{
  "d_model": 256,
  "n_head": 2,
  "d_mlp": 1024,
  "activation": "gelu",
  "norm": "layernorm",
  "init_std_down": 0.00572,
  "lr_head": 0.012,
  "decay_fraction": 0.739,
  "decay_shape": "linear",
  "doc_mask": true
}
Each number is 50 + 15 x the weight over its row's rms, rounded and kept within 0 to 99. Layers, rows and columns count from 0. The size before them is the row's rms in percent of the matrix's.

# layer 3 MLP down, 256x1024, rms 0.131, rows 120-174, columns 384-511
100:20 34 35 40 64 53 28 38 38 37 50 54 48 53 47 81 50 44 35 65 61 27 51 63 34 50 56 55 36 24 31 87 41 41 31 65 42 53 63 68 54 28 75 46 56 47 50 39 80 32 37 48 18 28 46 64 47 35 49 33 39 31 59 57 62 67 56 49 46 59 38 41 67 61 58 64 45 38 41 46 41 27 71 54 22 42 33 19 42 43 38 80 77 58 57 47 42 56 51 60 56 47 57 61 52 51 33 60 50 81 46 48 42 66 56 19 37 83 61 81 44 67 60 35 40 23 53 37
103:19 39 53 44 49 51 58 39 58 41 84 63 68 60 24 63 42 27 60 39 48 45 30 54 56 38 43 54 37 57 48 58 42 58 36 50 53 76 44 57 65 36 47 31 39 78 47 52 78 44 41 39 65 74 28 39 49 29 56 63 49 55 52 18 35 27 47 73 52 47 34 27 48 57 47 20 42 56 62 54 59 70 73 45 57 78 62 24 33 41 37 34 69 51 47 54 59 22 24 80 51 63 83 66 48 33 67 85 72 51 40 31 78 40 38 66 00 52 33 55 24 04 56 60 90 43 43 29
106:61 71 42 61 52 66 71 32 48 29 78 62 80 48 69 66 26 67 10 49 51 15 34 45 63 51 60 28 39 54 81 18 66 51 37 25 31 52 32 27 19 48 21 30 45 47 69 57 36 67 57 50 47 32 33 36 35 31 59 37 69 58 49 43 24 49 59 66 15 50 23 47 51 90 63 67 28 64 58 45 29 56 49 46 55 65 44 28 38 83 48 47 43 32 64 76 34 55 37 35 40 46 64 54 84 32 64 24 50 25 55 54 36 42 50 37 59 71 38 38 68 34 46 55 50 35 80 64
101:28 64 44 51 54 42 22 59 48 94 39 30 53 45 72 57 19 72 57 61 59 47 83 80 42 48 54 41 61 59 50 58 76 59 75 51 63 92 26 44 48 75 47 67 27 53 57 46 42 47 40 52 43 25 58 69 27 78 17 73 78 47 25 41 48 49 62 93 64 55 52 52 73 63 47 58 40 49 46 26 47 54 57 32 51 06 47 45 50 54 48 33 79 63 53 66 58 61 48 47 51 75 37 46 68 76 51 36 78 42 66 45 39 30 52 52 55 42 59 62 51 40 52 31 33 67 69 74
101:70 42 85 59 44 61 75 60 27 71 51 50 68 45 35 33 71 70 21 37 40 48 46 58 47 44 58 63 59 72 24 50 27 69 20 20 63 66 41 45 43 43 83 38 51 51 52 23 55 21 49 49 27 48 58 26 43 60 31 67 46 57 60 43 70 62 20 55 30 43 50 62 54 49 35 41 38 23 69 65 71 61 46 43 60 46 71 63 34 51 62 40 54 47 51 33 66 60 59 39 64 53 19 50 65 32 58 50 64 70 60 15 47 65 70 43 39 68 62 50 35 39 61 29 51 28 43 69
101:41 57 14 53 25 54 53 35 35 30 92 49 65 73 53 67 33 87 57 18 42 42 41 72 63 27 29 54 52 35 59 61 34 49 41 48 52 64 79 29 60 26 71 27 78 29 63 37 42 52 45 33 31 32 12 63 65 57 50 39 31 36 45 56 57 23 52 55 45 44 67 37 55 45 70 64 69 55 44 61 63 37 46 58 86 46 43 61 65 55 45 73 45 49 44 52 20 44 62 33 58 46 39 55 45 65 43 42 70 37 69 46 47 51 69 30 24 46 46 38 76 53 34 61 46 44 37 55
101:68 40 41 41 46 54 49 64 57 59 81 58 39 53 77 53 48 43 62 76 80 57 42 48 38 26 47 54 33 51 24 51 12 50 52 51 00 79 72 52 33 77 41 54 99 67 52 12 59 41 70 49 38 63 56 54 46 53 57 40 63 28 59 68 79 47 58 38 93 40 43 47 59 41 41 55 44 44 60 68 50 15 20 15 42 27 60 50 43 45 45 55 41 47 36 35 56 41 73 76 57 44 60 60 58 48 42 75 45 46 55 78 46 78 71 25 27 51 42 28 58 59 37 54 52 36 49 22
101:35 52 55 37 53 65 50 36 80 41 55 58 62 50 58 45 11 44 62 50 38 65 55 36 30 37 68 24 59 55 49 75 62 12 41 49 42 99 60 47 44 46 58 73 81 65 44 23 63 74 41 58 78 62 47 80 53 71 59 51 55 69 63 38 51 46 39 48 41 70 58 54 74 52 48 45 50 56 24 58 40 60 41 58 59 19 48 56 40 48 49 70 39 81 40 58 85 23 81 46 74 56 40 79 51 72 40 27 34 40 60 60 66 57 40 46 35 58 58 66 57 65 74 61 49 44 49 69
099:57 31 72 70 55 47 41 40 55 56 46 48 25 48 04 72 53 41 62 66 33 59 22 38 28 59 70 50 59 76 48 42 36 28 58 27 45 50 31 51 56 62 55 58 49 64 44 39 53 34 31 64 56 52 63 12 46 38 29 41 68 28 39 46 38 51 50 32 55 36 61 54 71 60 61 59 47 46 59 50 54 45 53 65 63 31 38 26 56 51 55 44 25 35 43 42 47 52 37 84 78 45 49 71 58 54 32 34 69 47 49 53 43 64 41 51 61 37 17 46 37 40 53 65 53 66 62 42
097:19 51 59 45 50 49 32 65 51 52 46 40 31 51 45 56 50 41 41 41 54 72 43 84 54 63 46 62 45 69 67 36 59 54 43 60 44 52 57 27 75 56 36 39 41 59 53 24 45 60 58 48 49 52 26 48 74 41 79 43 54 18 50 51 66 39 15 63 38 68 53 58 43 31 55 31 41 06 56 63 32 69 43 82 51 77 80 39 31 69 31 72 51 11 31 43 68 51 63 21 47 62 76 32 60 46 39 42 49 59 42 64 58 54 32 84 47 42 48 73 27 43 74 52 30 51 65 37
102:52 40 43 53 59 42 71 46 33 67 62 47 28 52 62 58 45 56 22 58 57 55 58 73 54 40 55 49 68 36 52 75 33 59 23 46 39 72 69 43 53 29 61 63 46 48 62 55 14 39 57 55 51 25 67 26 33 61 67 22 49 59 53 66 25 53 67 15 73 64 58 67 61 37 35 45 76 27 45 44 56 36 48 34 59 44 64 22 58 44 70 38 62 85 66 47 60 47 79 44 59 50 21 44 63 60 42 72 42 72 68 59 47 59 62 73 41 24 37 58 47 59 69 48 34 39 40 61
098:78 60 60 78 38 42 57 34 51 34 99 22 74 67 58 59 64 71 49 35 26 42 43 52 56 39 44 47 42 47 53 44 64 40 73 57 26 54 64 69 25 69 73 33 46 20 54 41 74 42 23 48 34 49 60 48 63 00 41 65 43 00 73 79 69 46 67 60 46 65 55 59 57 57 22 54 34 58 80 83 49 43 28 95 52 47 44 53 35 47 35 40 34 55 59 41 60 56 44 39 48 50 36 40 80 51 23 53 64 46 55 46 54 49 46 45 47 37 59 41 31 55 44 73 54 52 13 28
101:49 32 41 60 68 43 53 52 38 41 47 54 50 83 47 36 60 38 25 55 38 53 16 04 34 66 57 48 55 49 62 64 48 48 73 63 69 20 67 42 72 24 11 39 68 64 56 36 54 51 59 42 59 52 50 50 36 44 61 43 47 43 37 53 71 47 42 67 24 64 45 66 29 63 50 56 61 27 47 27 40 12 53 20 65 37 30 48 39 59 23 60 61 43 42 47 48 66 44 50 42 19 42 40 46 62 67 76 67 55 47 16 40 47 47 28 71 33 54 40 48 42 65 58 78 55 41 63
098:28 34 68 21 45 45 15 41 62 59 61 33 38 34 60 60 61 51 74 50 41 64 53 60 37 67 56 47 23 44 63 53 59 50 31 60 74 20 50 71 76 47 44 62 64 54 27 47 64 66 35 47 63 51 51 45 20 56 68 83 58 70 57 61 44 65 72 53 46 52 80 65 31 68 45 47 41 64 59 50 39 53 57 75 24 43 47 51 83 59 54 69 33 64 46 39 63 36 55 39 75 49 34 53 66 57 57 24 44 38 43 30 61 48 71 28 38 64 43 39 65 47 44 45 38 43 20 40
096:46 40 65 41 61 33 54 40 42 84 50 39 22 71 58 48 56 61 33 33 13 48 17 51 64 48 26 62 53 40 25 66 47 30 27 32 49 38 38 46 44 85 41 43 45 56 53 37 64 39 47 53 22 37 88 78 40 72 40 67 52 11 65 52 69 40 51 76 43 80 63 46 50 59 51 57 35 52 64 34 63 66 74 22 65 65 49 39 95 68 72 53 40 37 67 15 39 40 55 62 51 43 40 60 55 51 78 43 40 33 45 47 53 31 32 32 35 65 43 41 59 40 49 49 67 74 45 59
103:44 31 45 36 41 53 68 43 56 49 50 35 71 48 44 82 54 54 42 92 45 28 61 39 39 49 51 41 35 36 27 54 47 52 47 66 36 07 13 45 46 24 42 64 43 77 36 41 38 40 39 44 62 49 56 45 74 65 55 43 30 44 43 46 89 39 47 37 62 70 36 58 69 65 45 47 56 64 62 74 63 48 27 60 55 45 58 51 05 09 41 43 38 76 78 61 40 44 57 32 46 23 67 58 55 33 44 63 36 46 68 56 56 77 60 07 26 41 57 54 34 65 26 89 32 57 41 67
098:56 44 62 61 55 68 30 76 40 44 31 69 63 26 47 33 54 29 36 75 59 30 71 32 58 63 51 56 21 35 47 35 44 37 37 50 77 54 52 46 44 48 67 62 68 54 57 33 19 62 58 48 61 53 25 32 57 50 64 48 34 71 39 69 65 11 50 60 39 36 46 47 45 48 49 61 60 57 60 61 45 54 24 76 50 83 53 39 40 56 76 62 48 47 47 52 47 51 52 25 35 60 76 27 49 45 60 61 54 40 67 32 52 65 29 48 55 66 65 57 82 41 52 73 63 58 60 37
101:42 38 44 59 66 57 57 49 57 50 35 54 29 28 37 53 35 41 50 30 53 43 71 34 69 67 44 84 44 42 30 43 24 24 23 34 51 39 64 89 60 46 62 41 54 62 53 71 80 57 36 45 28 41 28 47 57 54 60 54 40 72 44 30 45 45 54 63 46 56 58 64 37 76 68 45 51 44 59 47 58 24 72 46 54 49 48 60 50 55 54 73 37 46 10 63 46 49 52 33 37 38 40 50 36 45 46 85 50 41 61 52 63 13 63 14 56 50 52 36 63 32 27 69 67 66 49 59
098:73 39 37 35 35 35 51 58 77 38 50 50 35 77 60 16 53 51 73 53 65 33 53 66 44 67 58 40 41 34 49 51 33 49 84 50 45 64 43 50 24 61 91 69 66 57 48 23 62 65 42 54 39 48 71 55 46 44 34 46 43 35 64 58 63 45 73 58 56 55 58 65 50 47 61 57 53 33 37 53 22 49 41 43 32 32 46 65 45 58 63 21 42 54 51 51 51 54 79 23 70 26 51 79 54 59 81 72 57 47 55 61 42 65 36 63 62 40 24 28 30 47 38 53 30 07 60 50
099:23 51 55 48 63 52 44 48 43 60 45 53 49 74 71 31 56 46 30 42 75 62 51 53 52 24 48 41 47 70 55 65 62 46 69 45 40 54 48 34 38 74 41 60 60 39 27 86 60 58 50 46 49 53 59 51 38 31 43 52 46 43 62 39 34 69 35 74 44 62 57 80 45 24 37 36 27 49 36 46 55 71 43 42 40 54 61 39 22 56 40 76 37 42 52 58 38 31 35 52 45 51 55 45 68 25 54 66 51 43 52 09 35 55 99 34 51 65 57 64 48 62 46 54 50 60 57 46
096:60 50 56 59 43 27 71 37 37 64 59 42 23 52 34 49 32 32 28 87 44 38 21 42 48 71 38 29 34 36 79 53 63 23 43 41 71 26 63 83 43 21 59 43 42 71 56 48 50 58 56 38 40 51 58 53 55 26 20 37 30 34 67 50 44 50 65 69 36 60 47 46 36 56 49 48 62 22 33 17 31 68 59 36 09 44 74 66 57 59 48 20 56 53 80 33 33 74 34 46 46 51 55 46 47 43 53 43 38 22 40 47 43 58 39 41 69 36 70 76 58 39 64 66 32 56 46 31
100:59 71 90 29 61 76 55 71 42 57 46 59 52 69 23 47 63 44 59 47 44 46 58 54 71 54 44 43 46 38 50 44 40 46 27 45 63 42 52 49 39 28 69 41 93 50 53 41 54 42 49 60 43 40 73 44 60 68 25 42 47 69 29 50 69 37 21 38 73 65 55 58 66 35 47 39 33 56 40 70 37 53 44 41 43 52 49 33 17 61 66 76 45 68 62 58 87 49 38 21 70 45 48 36 35 60 70 38 62 46 58 47 78 57 38 43 56 73 59 63 48 52 14 60 73 43 50 59
101:39 54 43 43 50 57 65 49 39 46 40 32 33 49 46 57 69 56 53 42 54 65 38 40 40 36 66 49 40 49 49 81 63 28 48 73 34 51 60 08 57 70 54 24 35 61 44 59 41 44 43 58 44 62 45 57 50 32 80 67 63 47 75 79 43 29 43 52 48 44 31 24 59 54 72 54 47 43 67 54 61 57 26 52 59 62 37 61 43 38 34 76 59 91 53 56 14 30 68 59 59 27 56 50 55 44 65 19 40 59 53 56 60 66 49 48 74 75 61 52 54 48 65 45 39 55 51 66
101:57 45 39 51 77 31 48 49 48 38 17 28 54 74 48 79 53 62 64 51 69 32 62 31 72 51 70 64 70 61 74 66 51 66 68 86 56 50 54 68 63 37 31 51 96 28 68 56 52 35 61 31 44 57 60 59 59 73 60 57 28 79 49 41 35 53 64 43 59 42 32 56 33 58 26 63 07 59 45 33 56 34 48 58 78 61 43 39 56 35 61 39 57 20 55 56 61 71 71 39 58 43 70 61 82 74 60 39 68 55 59 59 72 33 78 56 47 65 59 45 34 57 43 25 32 47 53 51
101:48 33 45 34 48 64 60 62 67 35 75 39 59 72 53 34 38 48 94 67 29 65 94 30 35 51 58 36 33 64 53 60 84 66 68 68 64 44 52 66 50 56 72 48 57 58 62 11 62 58 62 50 38 48 53 34 28 77 64 26 35 47 55 52 42 15 33 31 41 30 59 43 66 48 59 36 27 42 58 59 60 62 50 64 69 59 75 60 49 79 54 25 17 43 87 35 39 65 39 38 43 40 47 52 28 48 39 47 27 66 61 62 33 42 34 71 55 46 49 37 70 35 64 61 45 66 44 52
100:79 66 42 36 43 42 22 74 47 51 58 32 67 48 46 66 29 84 69 48 50 75 60 71 47 38 64 37 48 64 32 39 66 48 20 30 62 44 75 72 29 55 59 57 50 45 45 59 57 75 30 32 37 34 15 40 70 50 60 30 47 65 66 49 41 62 49 67 48 74 52 40 45 85 56 47 75 62 74 63 46 59 46 61 78 20 38 42 64 77 33 08 49 21 62 18 47 35 58 39 34 41 32 49 52 90 45 33 63 44 34 45 69 39 33 44 40 58 50 31 68 67 54 46 44 46 55 41
099:53 81 55 70 65 48 22 51 47 69 69 41 43 54 64 44 60 38 46 68 61 09 34 73 76 75 64 44 32 41 70 70 65 27 60 68 69 54 56 08 60 44 50 50 25 67 80 65 44 62 69 44 10 76 66 61 59 36 46 59 36 53 55 20 31 22 93 60 80 61 85 63 43 25 83 50 77 48 36 67 62 70 62 74 39 78 52 18 48 55 49 42 62 77 62 38 28 39 52 43 16 75 36 51 44 48 33 62 48 34 36 38 35 28 47 63 64 25 52 41 33 49 56 52 46 77 38 48
099:66 23 55 55 40 41 24 24 42 16 50 53 77 19 67 39 63 31 73 45 45 50 83 46 49 38 37 54 38 65 32 31 30 70 41 63 30 53 66 26 69 57 74 25 56 63 63 58 85 56 54 26 62 34 66 34 33 52 57 39 70 57 39 50 37 44 26 55 38 42 62 69 42 85 25 37 51 36 51 46 81 74 34 65 46 57 70 55 49 34 67 60 72 56 40 57 54 45 56 52 45 72 41 20 62 47 85 57 30 53 53 79 69 59 70 61 45 73 34 57 36 48 49 61 45 44 54 57
099:49 42 58 54 41 57 54 60 59 21 50 29 51 59 59 48 46 55 49 27 56 63 64 52 54 84 23 70 67 39 72 53 69 73 48 47 83 55 56 58 58 39 22 61 47 48 45 68 43 46 52 52 79 49 64 75 27 76 57 63 41 53 59 60 56 42 60 39 45 44 37 34 60 32 41 56 41 54 67 34 35 57 36 20 48 60 52 59 55 21 33 45 47 47 49 50 68 42 75 41 47 39 44 44 63 54 43 45 60 76 63 63 37 52 89 49 67 60 71 30 29 35 56 41 55 54 72 64
099:57 44 57 53 44 48 23 66 66 37 35 22 21 52 47 29 71 52 59 46 50 58 25 44 24 53 56 47 55 62 33 58 57 71 37 60 63 81 52 36 50 47 53 39 68 44 65 39 24 61 43 35 37 58 43 39 56 56 34 84 46 25 64 13 53 68 46 67 56 49 59 37 64 57 64 51 44 29 45 41 59 48 76 43 66 74 31 57 49 41 45 18 47 63 58 69 34 43 56 58 46 52 40 63 33 55 26 47 27 54 69 89 38 63 39 56 58 75 51 46 50 46 50 33 67 68 52 68
094:26 42 58 49 31 36 53 37 43 91 73 56 46 57 73 53 60 54 61 75 50 24 20 50 41 54 47 33 57 89 69 63 36 34 60 32 23 03 48 49 60 24 62 50 57 54 53 59 13 55 54 61 47 35 52 40 74 46 18 50 44 17 47 43 51 31 65 36 37 41 47 52 34 47 44 75 69 58 71 31 52 55 48 55 48 51 20 32 55 72 44 60 76 83 40 40 42 41 43 46 45 42 35 30 36 56 37 63 42 10 49 17 66 43 62 20 45 46 65 68 56 65 38 61 60 70 33 54
104:65 79 44 50 45 36 56 55 38 49 44 69 65 43 47 42 27 72 53 40 70 37 37 53 29 49 31 81 55 43 55 61 56 70 54 45 41 79 30 41 20 62 42 77 43 53 42 68 55 69 39 44 17 48 56 42 54 35 54 42 48 41 44 57 40 46 32 23 50 17 59 52 32 17 21 44 33 40 43 71 50 36 39 55 54 51 64 54 59 50 63 67 36 61 60 50 50 23 49 33 82 89 64 47 51 42 56 60 62 67 56 69 47 39 61 40 42 53 30 57 56 57 64 59 54 32 42 85
101:41 36 60 60 62 33 72 41 40 63 26 52 34 52 40 53 14 52 67 60 62 47 51 50 29 62 51 00 39 20 43 43 34 62 19 22 48 52 52 63 55 67 52 49 38 34 37 66 50 37 50 60 66 53 48 60 30 54 44 68 46 70 56 24 21 47 42 85 53 42 44 66 49 37 73 58 43 52 49 55 46 49 29 46 13 49 52 47 27 24 47 46 44 55 43 38 54 35 45 50 53 45 51 58 54 43 39 46 29 29 52 57 27 42 37 52 39 45 20 31 44 53 47 34 62 32 62 67
102:71 69 18 38 38 10 64 47 28 41 73 63 59 39 51 41 67 20 52 54 34 29 35 79 44 49 37 34 55 44 38 41 38 69 45 49 50 71 66 73 51 34 66 59 41 24 46 58 21 21 44 49 69 25 44 49 44 49 85 47 46 37 36 64 43 45 18 55 36 40 64 58 33 74 46 59 67 39 49 23 54 54 38 51 72 58 60 51 53 53 75 53 09 53 24 38 51 38 69 43 68 42 66 54 51 73 33 38 28 55 25 34 57 41 20 67 47 40 44 48 33 39 44 26 00 61 54 36
098:39 71 30 57 38 42 63 45 71 66 46 78 57 48 67 28 69 47 48 43 75 71 47 76 49 56 40 59 52 43 73 55 40 67 66 07 80 72 63 54 29 52 46 15 50 68 28 32 34 46 44 40 68 55 50 62 56 64 68 34 35 50 62 58 88 52 63 40 44 71 86 56 67 41 53 07 32 59 67 30 70 56 77 57 44 50 39 32 66 59 00 51 54 35 46 52 66 65 49 52 43 63 81 22 27 53 51 46 69 70 41 44 42 20 47 77 49 46 57 27 45 48 65 30 39 40 31 52
099:58 63 55 28 62 58 68 40 47 57 44 69 63 65 42 40 77 54 73 62 76 45 57 36 54 39 51 40 44 53 48 54 51 63 52 47 48 65 47 54 66 55 77 39 47 43 39 29 38 38 41 50 41 85 48 46 46 45 79 12 65 76 35 60 48 31 63 62 56 47 49 43 57 62 57 47 40 34 56 51 51 46 71 32 75 39 78 66 59 44 46 61 76 61 70 63 37 53 42 78 59 66 40 64 46 63 62 46 59 29 37 80 61 12 63 49 65 49 58 56 62 23 33 20 13 65 34 36
099:69 57 48 15 27 49 59 84 38 46 72 60 38 50 44 49 82 60 57 57 50 47 51 57 56 43 48 78 43 61 35 50 31 45 54 58 50 55 80 70 50 22 30 56 35 44 48 34 25 38 66 55 51 68 57 22 46 42 48 75 60 91 55 67 66 56 37 71 72 46 43 60 38 54 34 48 78 42 51 58 42 48 54 34 57 41 46 41 65 63 76 44 85 29 49 63 50 56 42 55 56 48 94 32 18 69 49 55 23 68 40 31 49 75 58 28 39 52 30 34 32 68 54 45 48 49 63 50
103:29 63 47 38 25 71 48 26 41 58 59 47 60 34 65 33 46 76 65 53 53 55 61 49 56 31 56 68 69 58 60 50 33 64 30 55 66 17 48 44 87 53 66 17 18 44 62 52 34 54 35 33 53 54 63 64 47 18 74 77 65 24 45 49 66 75 50 61 40 40 80 46 83 36 47 40 52 40 61 51 38 50 66 50 78 30 64 50 49 83 77 64 43 48 62 48 65 71 59 57 20 56 28 53 40 55 69 31 70 70 46 59 38 07 46 48 59 40 61 73 65 21 59 54 50 68 28 45
100:69 55 70 48 32 62 70 61 42 33 26 36 54 44 55 69 25 68 57 45 42 58 66 65 79 50 54 93 56 41 36 75 55 67 45 60 85 69 45 70 44 29 29 50 45 59 53 22 73 69 52 55 53 46 37 32 56 60 51 66 53 72 69 60 29 56 80 30 42 22 22 50 44 41 43 81 65 29 74 45 34 76 57 63 51 27 47 55 21 78 59 50 34 92 51 41 40 31 95 68 83 49 51 65 36 42 49 26 45 69 45 48 66 44 74 47 50 40 54 56 36 63 30 47 13 77 44 52
100:49 57 69 68 57 27 50 55 52 50 38 45 36 81 39 48 48 58 51 60 55 52 39 59 36 31 24 74 32 36 55 27 67 38 35 30 50 50 43 82 66 14 46 48 62 52 17 60 53 51 51 33 19 71 48 87 64 49 59 41 44 38 44 49 41 60 66 67 88 86 48 29 50 48 54 30 70 40 33 72 70 14 70 46 42 65 58 51 56 61 41 63 64 37 53 69 36 48 56 54 67 85 32 71 53 54 64 48 43 48 74 59 63 67 35 32 44 80 50 34 55 31 32 53 23 58 55 62
101:51 67 73 30 62 40 68 51 51 49 90 34 77 48 37 72 61 23 57 79 64 44 38 31 65 62 74 43 59 50 38 50 23 43 19 48 42 57 51 46 67 60 48 34 61 30 52 52 36 57 34 48 19 57 38 23 22 55 74 66 47 53 26 84 46 51 25 50 73 49 55 39 38 29 57 40 63 77 48 49 75 36 29 41 67 83 14 68 45 85 56 51 56 97 62 61 64 52 52 56 35 45 56 65 79 54 49 45 57 27 49 50 34 45 46 71 34 51 51 59 65 38 69 77 61 45 56 39
101:52 58 75 43 56 64 56 81 61 08 75 70 31 42 50 22 46 34 39 55 38 56 83 70 56 55 28 67 64 59 47 51 66 75 85 50 42 80 65 50 56 61 12 70 65 68 57 67 28 57 33 70 73 47 33 76 84 30 37 36 38 37 59 45 79 68 47 63 61 51 59 31 31 44 36 66 50 70 52 46 32 54 26 62 40 29 32 24 46 60 54 54 63 44 78 68 32 64 50 26 44 48 54 57 37 60 51 71 44 66 23 45 53 31 31 27 47 09 60 37 30 43 54 68 74 38 45 37
104:59 53 61 57 64 48 78 32 57 26 35 42 17 62 32 25 55 23 50 42 31 35 46 30 30 51 48 31 36 52 44 39 35 48 66 60 82 40 59 51 70 61 30 47 37 66 31 66 43 57 71 52 39 52 60 38 48 43 73 56 25 49 51 87 33 63 45 65 26 53 63 41 40 64 40 38 42 54 66 76 52 32 46 63 59 60 44 37 33 51 42 31 31 56 58 63 63 47 48 53 52 38 78 33 47 31 42 75 44 95 41 44 35 72 52 28 56 59 56 34 65 37 36 38 33 59 46 38
101:52 17 40 40 30 38 87 62 25 31 62 57 68 63 23 51 51 30 54 29 60 30 34 53 86 44 70 48 55 43 45 66 48 50 54 63 67 63 49 20 82 57 90 65 70 40 51 77 38 48 48 69 40 77 50 66 49 31 55 74 54 52 30 54 39 44 44 29 71 25 54 59 51 56 52 56 23 25 40 69 43 58 65 13 52 76 22 55 26 41 30 57 44 46 43 35 39 37 59 52 47 49 33 65 81 44 55 17 71 59 67 64 46 62 67 21 38 52 61 58 42 52 66 46 54 74 41 42
100:41 22 61 65 51 45 63 73 56 68 48 46 46 55 71 48 45 57 42 49 33 34 29 45 40 65 26 53 52 31 53 43 90 46 42 40 71 39 50 47 49 37 60 35 55 42 28 55 67 60 80 44 30 28 69 21 40 63 36 43 47 57 45 51 42 77 73 55 48 65 49 70 48 21 59 57 59 46 36 82 39 53 39 35 40 74 76 62 33 33 20 53 36 48 47 73 36 46 53 62 63 28 44 75 43 64 34 34 50 52 48 77 30 39 45 60 45 55 61 58 68 50 60 39 42 49 47 49
105:73 52 66 50 45 52 27 58 49 60 41 61 85 58 42 73 54 90 17 70 73 27 76 38 54 49 90 65 30 69 24 58 39 68 58 53 27 42 33 68 84 48 73 13 25 58 55 51 44 47 46 49 39 78 55 48 62 34 59 64 60 32 48 41 81 64 28 46 34 30 35 41 77 28 33 72 72 46 49 72 74 44 33 66 49 14 49 68 60 36 40 50 13 79 59 36 66 50 56 33 34 56 49 34 51 28 48 33 83 57 17 57 36 68 27 77 54 58 58 38 55 71 00 46 51 48 55 67
101:77 56 50 70 79 63 44 25 52 44 51 35 30 50 35 24 30 63 64 55 63 60 59 42 42 62 47 61 45 51 51 62 49 35 28 53 46 72 76 57 53 46 44 58 51 41 36 47 57 30 74 36 48 46 60 34 42 54 50 57 31 67 59 58 63 55 36 76 69 25 59 30 62 43 38 51 54 40 61 68 43 77 50 33 30 22 63 46 53 67 44 31 32 35 51 71 40 30 51 54 44 52 50 39 53 56 49 66 71 26 42 61 78 45 30 43 36 33 66 52 54 49 62 43 58 41 73 75
103:47 51 46 50 45 52 48 38 73 45 55 60 32 44 33 50 62 78 45 69 48 69 40 59 39 37 67 45 52 42 26 56 73 50 28 62 52 43 49 56 37 60 33 66 51 49 49 61 24 54 54 75 56 59 66 37 44 44 41 59 82 52 55 57 33 42 48 41 30 43 54 36 63 13 36 61 57 71 73 46 45 61 51 34 58 58 40 58 55 53 47 34 30 42 48 36 51 66 50 50 36 63 47 22 31 52 59 39 03 62 57 38 70 21 45 27 28 27 67 32 46 28 50 53 24 51 37 16
100:54 76 44 49 51 40 77 36 47 59 34 28 29 73 56 50 35 30 23 66 60 45 51 42 66 32 50 60 46 49 59 26 78 55 24 77 29 39 64 18 49 38 41 22 30 35 51 74 88 74 57 74 68 31 47 59 44 45 81 53 49 47 64 46 30 71 56 45 50 64 42 36 68 30 63 48 55 42 56 37 40 48 73 73 59 15 46 38 44 57 70 41 33 50 52 06 53 27 59 56 67 45 63 37 42 58 36 74 43 49 57 46 43 51 48 14 51 25 37 52 54 54 40 59 52 49 83 34
100:46 65 66 42 59 60 61 45 57 52 16 40 56 52 50 82 59 69 69 74 69 25 40 56 45 20 66 36 67 49 67 50 38 64 56 51 71 48 67 53 45 30 17 29 36 63 37 43 52 47 53 71 72 60 78 28 52 39 62 34 59 45 78 56 48 88 48 67 60 80 45 61 49 44 30 61 62 55 40 64 38 74 57 63 71 51 70 55 45 45 42 60 27 36 43 64 68 63 44 57 47 55 34 61 35 43 47 26 38 39 61 33 65 54 52 86 54 56 53 42 51 75 39 47 50 15 17 46
099:50 41 37 44 55 17 43 40 68 90 68 42 43 41 48 34 43 54 50 48 59 56 40 25 30 23 54 76 56 44 45 51 47 36 52 38 36 43 49 50 31 55 36 59 76 51 35 62 39 52 76 43 36 35 22 47 54 49 59 62 50 43 13 35 61 33 47 29 59 43 43 69 42 63 42 54 71 38 44 39 62 45 46 63 27 74 83 82 46 53 36 33 71 50 42 40 29 50 48 57 36 81 32 61 59 40 51 55 40 72 31 33 65 55 47 40 73 58 50 42 40 61 54 54 41 31 58 28
094:57 47 48 68 46 59 29 80 53 48 21 32 42 63 59 33 43 24 30 33 79 65 90 22 47 41 27 72 37 59 44 29 55 71 43 42 46 54 66 49 82 41 54 30 63 30 70 56 54 41 40 48 41 54 20 47 57 45 13 49 40 51 56 55 33 32 39 35 54 68 68 31 58 67 34 44 61 26 36 28 46 84 46 49 29 16 81 74 68 29 91 41 57 63 32 53 59 60 57 52 57 49 76 37 37 52 49 69 66 52 19 52 55 50 27 42 44 21 64 44 25 48 72 39 55 68 65 39
100:53 46 57 38 49 49 62 58 43 39 36 47 97 38 51 61 27 42 18 41 45 53 42 49 70 45 27 59 38 31 97 31 65 37 52 70 26 21 45 71 31 63 84 55 45 55 25 77 50 60 47 57 73 62 66 40 57 76 45 61 55 34 55 41 58 48 37 38 48 64 48 80 56 70 61 62 19 36 56 45 63 65 68 36 43 34 40 40 50 44 38 47 25 24 31 74 55 68 90 48 59 54 75 37 58 63 78 46 74 50 59 53 53 50 49 36 47 50 41 80 51 51 54 43 35 70 48 46
098:33 48 55 42 39 69 72 67 76 72 54 43 58 73 67 51 57 62 54 43 48 63 70 86 60 20 77 64 32 60 53 45 67 79 61 31 35 28 70 68 74 23 56 56 53 40 62 34 32 42 36 41 68 67 47 35 51 67 26 43 63 46 77 22 48 26 43 45 45 38 31 43 28 42 53 41 42 45 39 35 62 52 51 44 57 35 54 32 47 50 49 57 33 73 25 30 17 73 68 53 34 54 39 51 43 49 79 24 51 34 44 21 52 72 42 55 51 62 48 53 29 68 44 47 63 77 36 28
097:60 45 22 57 48 27 30 39 43 31 52 62 49 72 63 76 58 29 48 48 49 46 58 76 61 70 43 46 34 68 71 60 70 85 80 71 42 70 52 60 73 49 46 56 78 44 45 67 43 47 61 48 64 24 66 47 43 54 50 41 51 40 51 71 49 27 62 29 28 63 44 38 41 50 35 64 37 63 39 54 38 63 35 41 43 62 56 44 45 47 66 62 47 57 41 53 47 35 46 26 44 68 34 53 32 46 52 49 42 82 69 62 72 36 78 51 34 58 46 65 44 42 58 50 51 77 52 42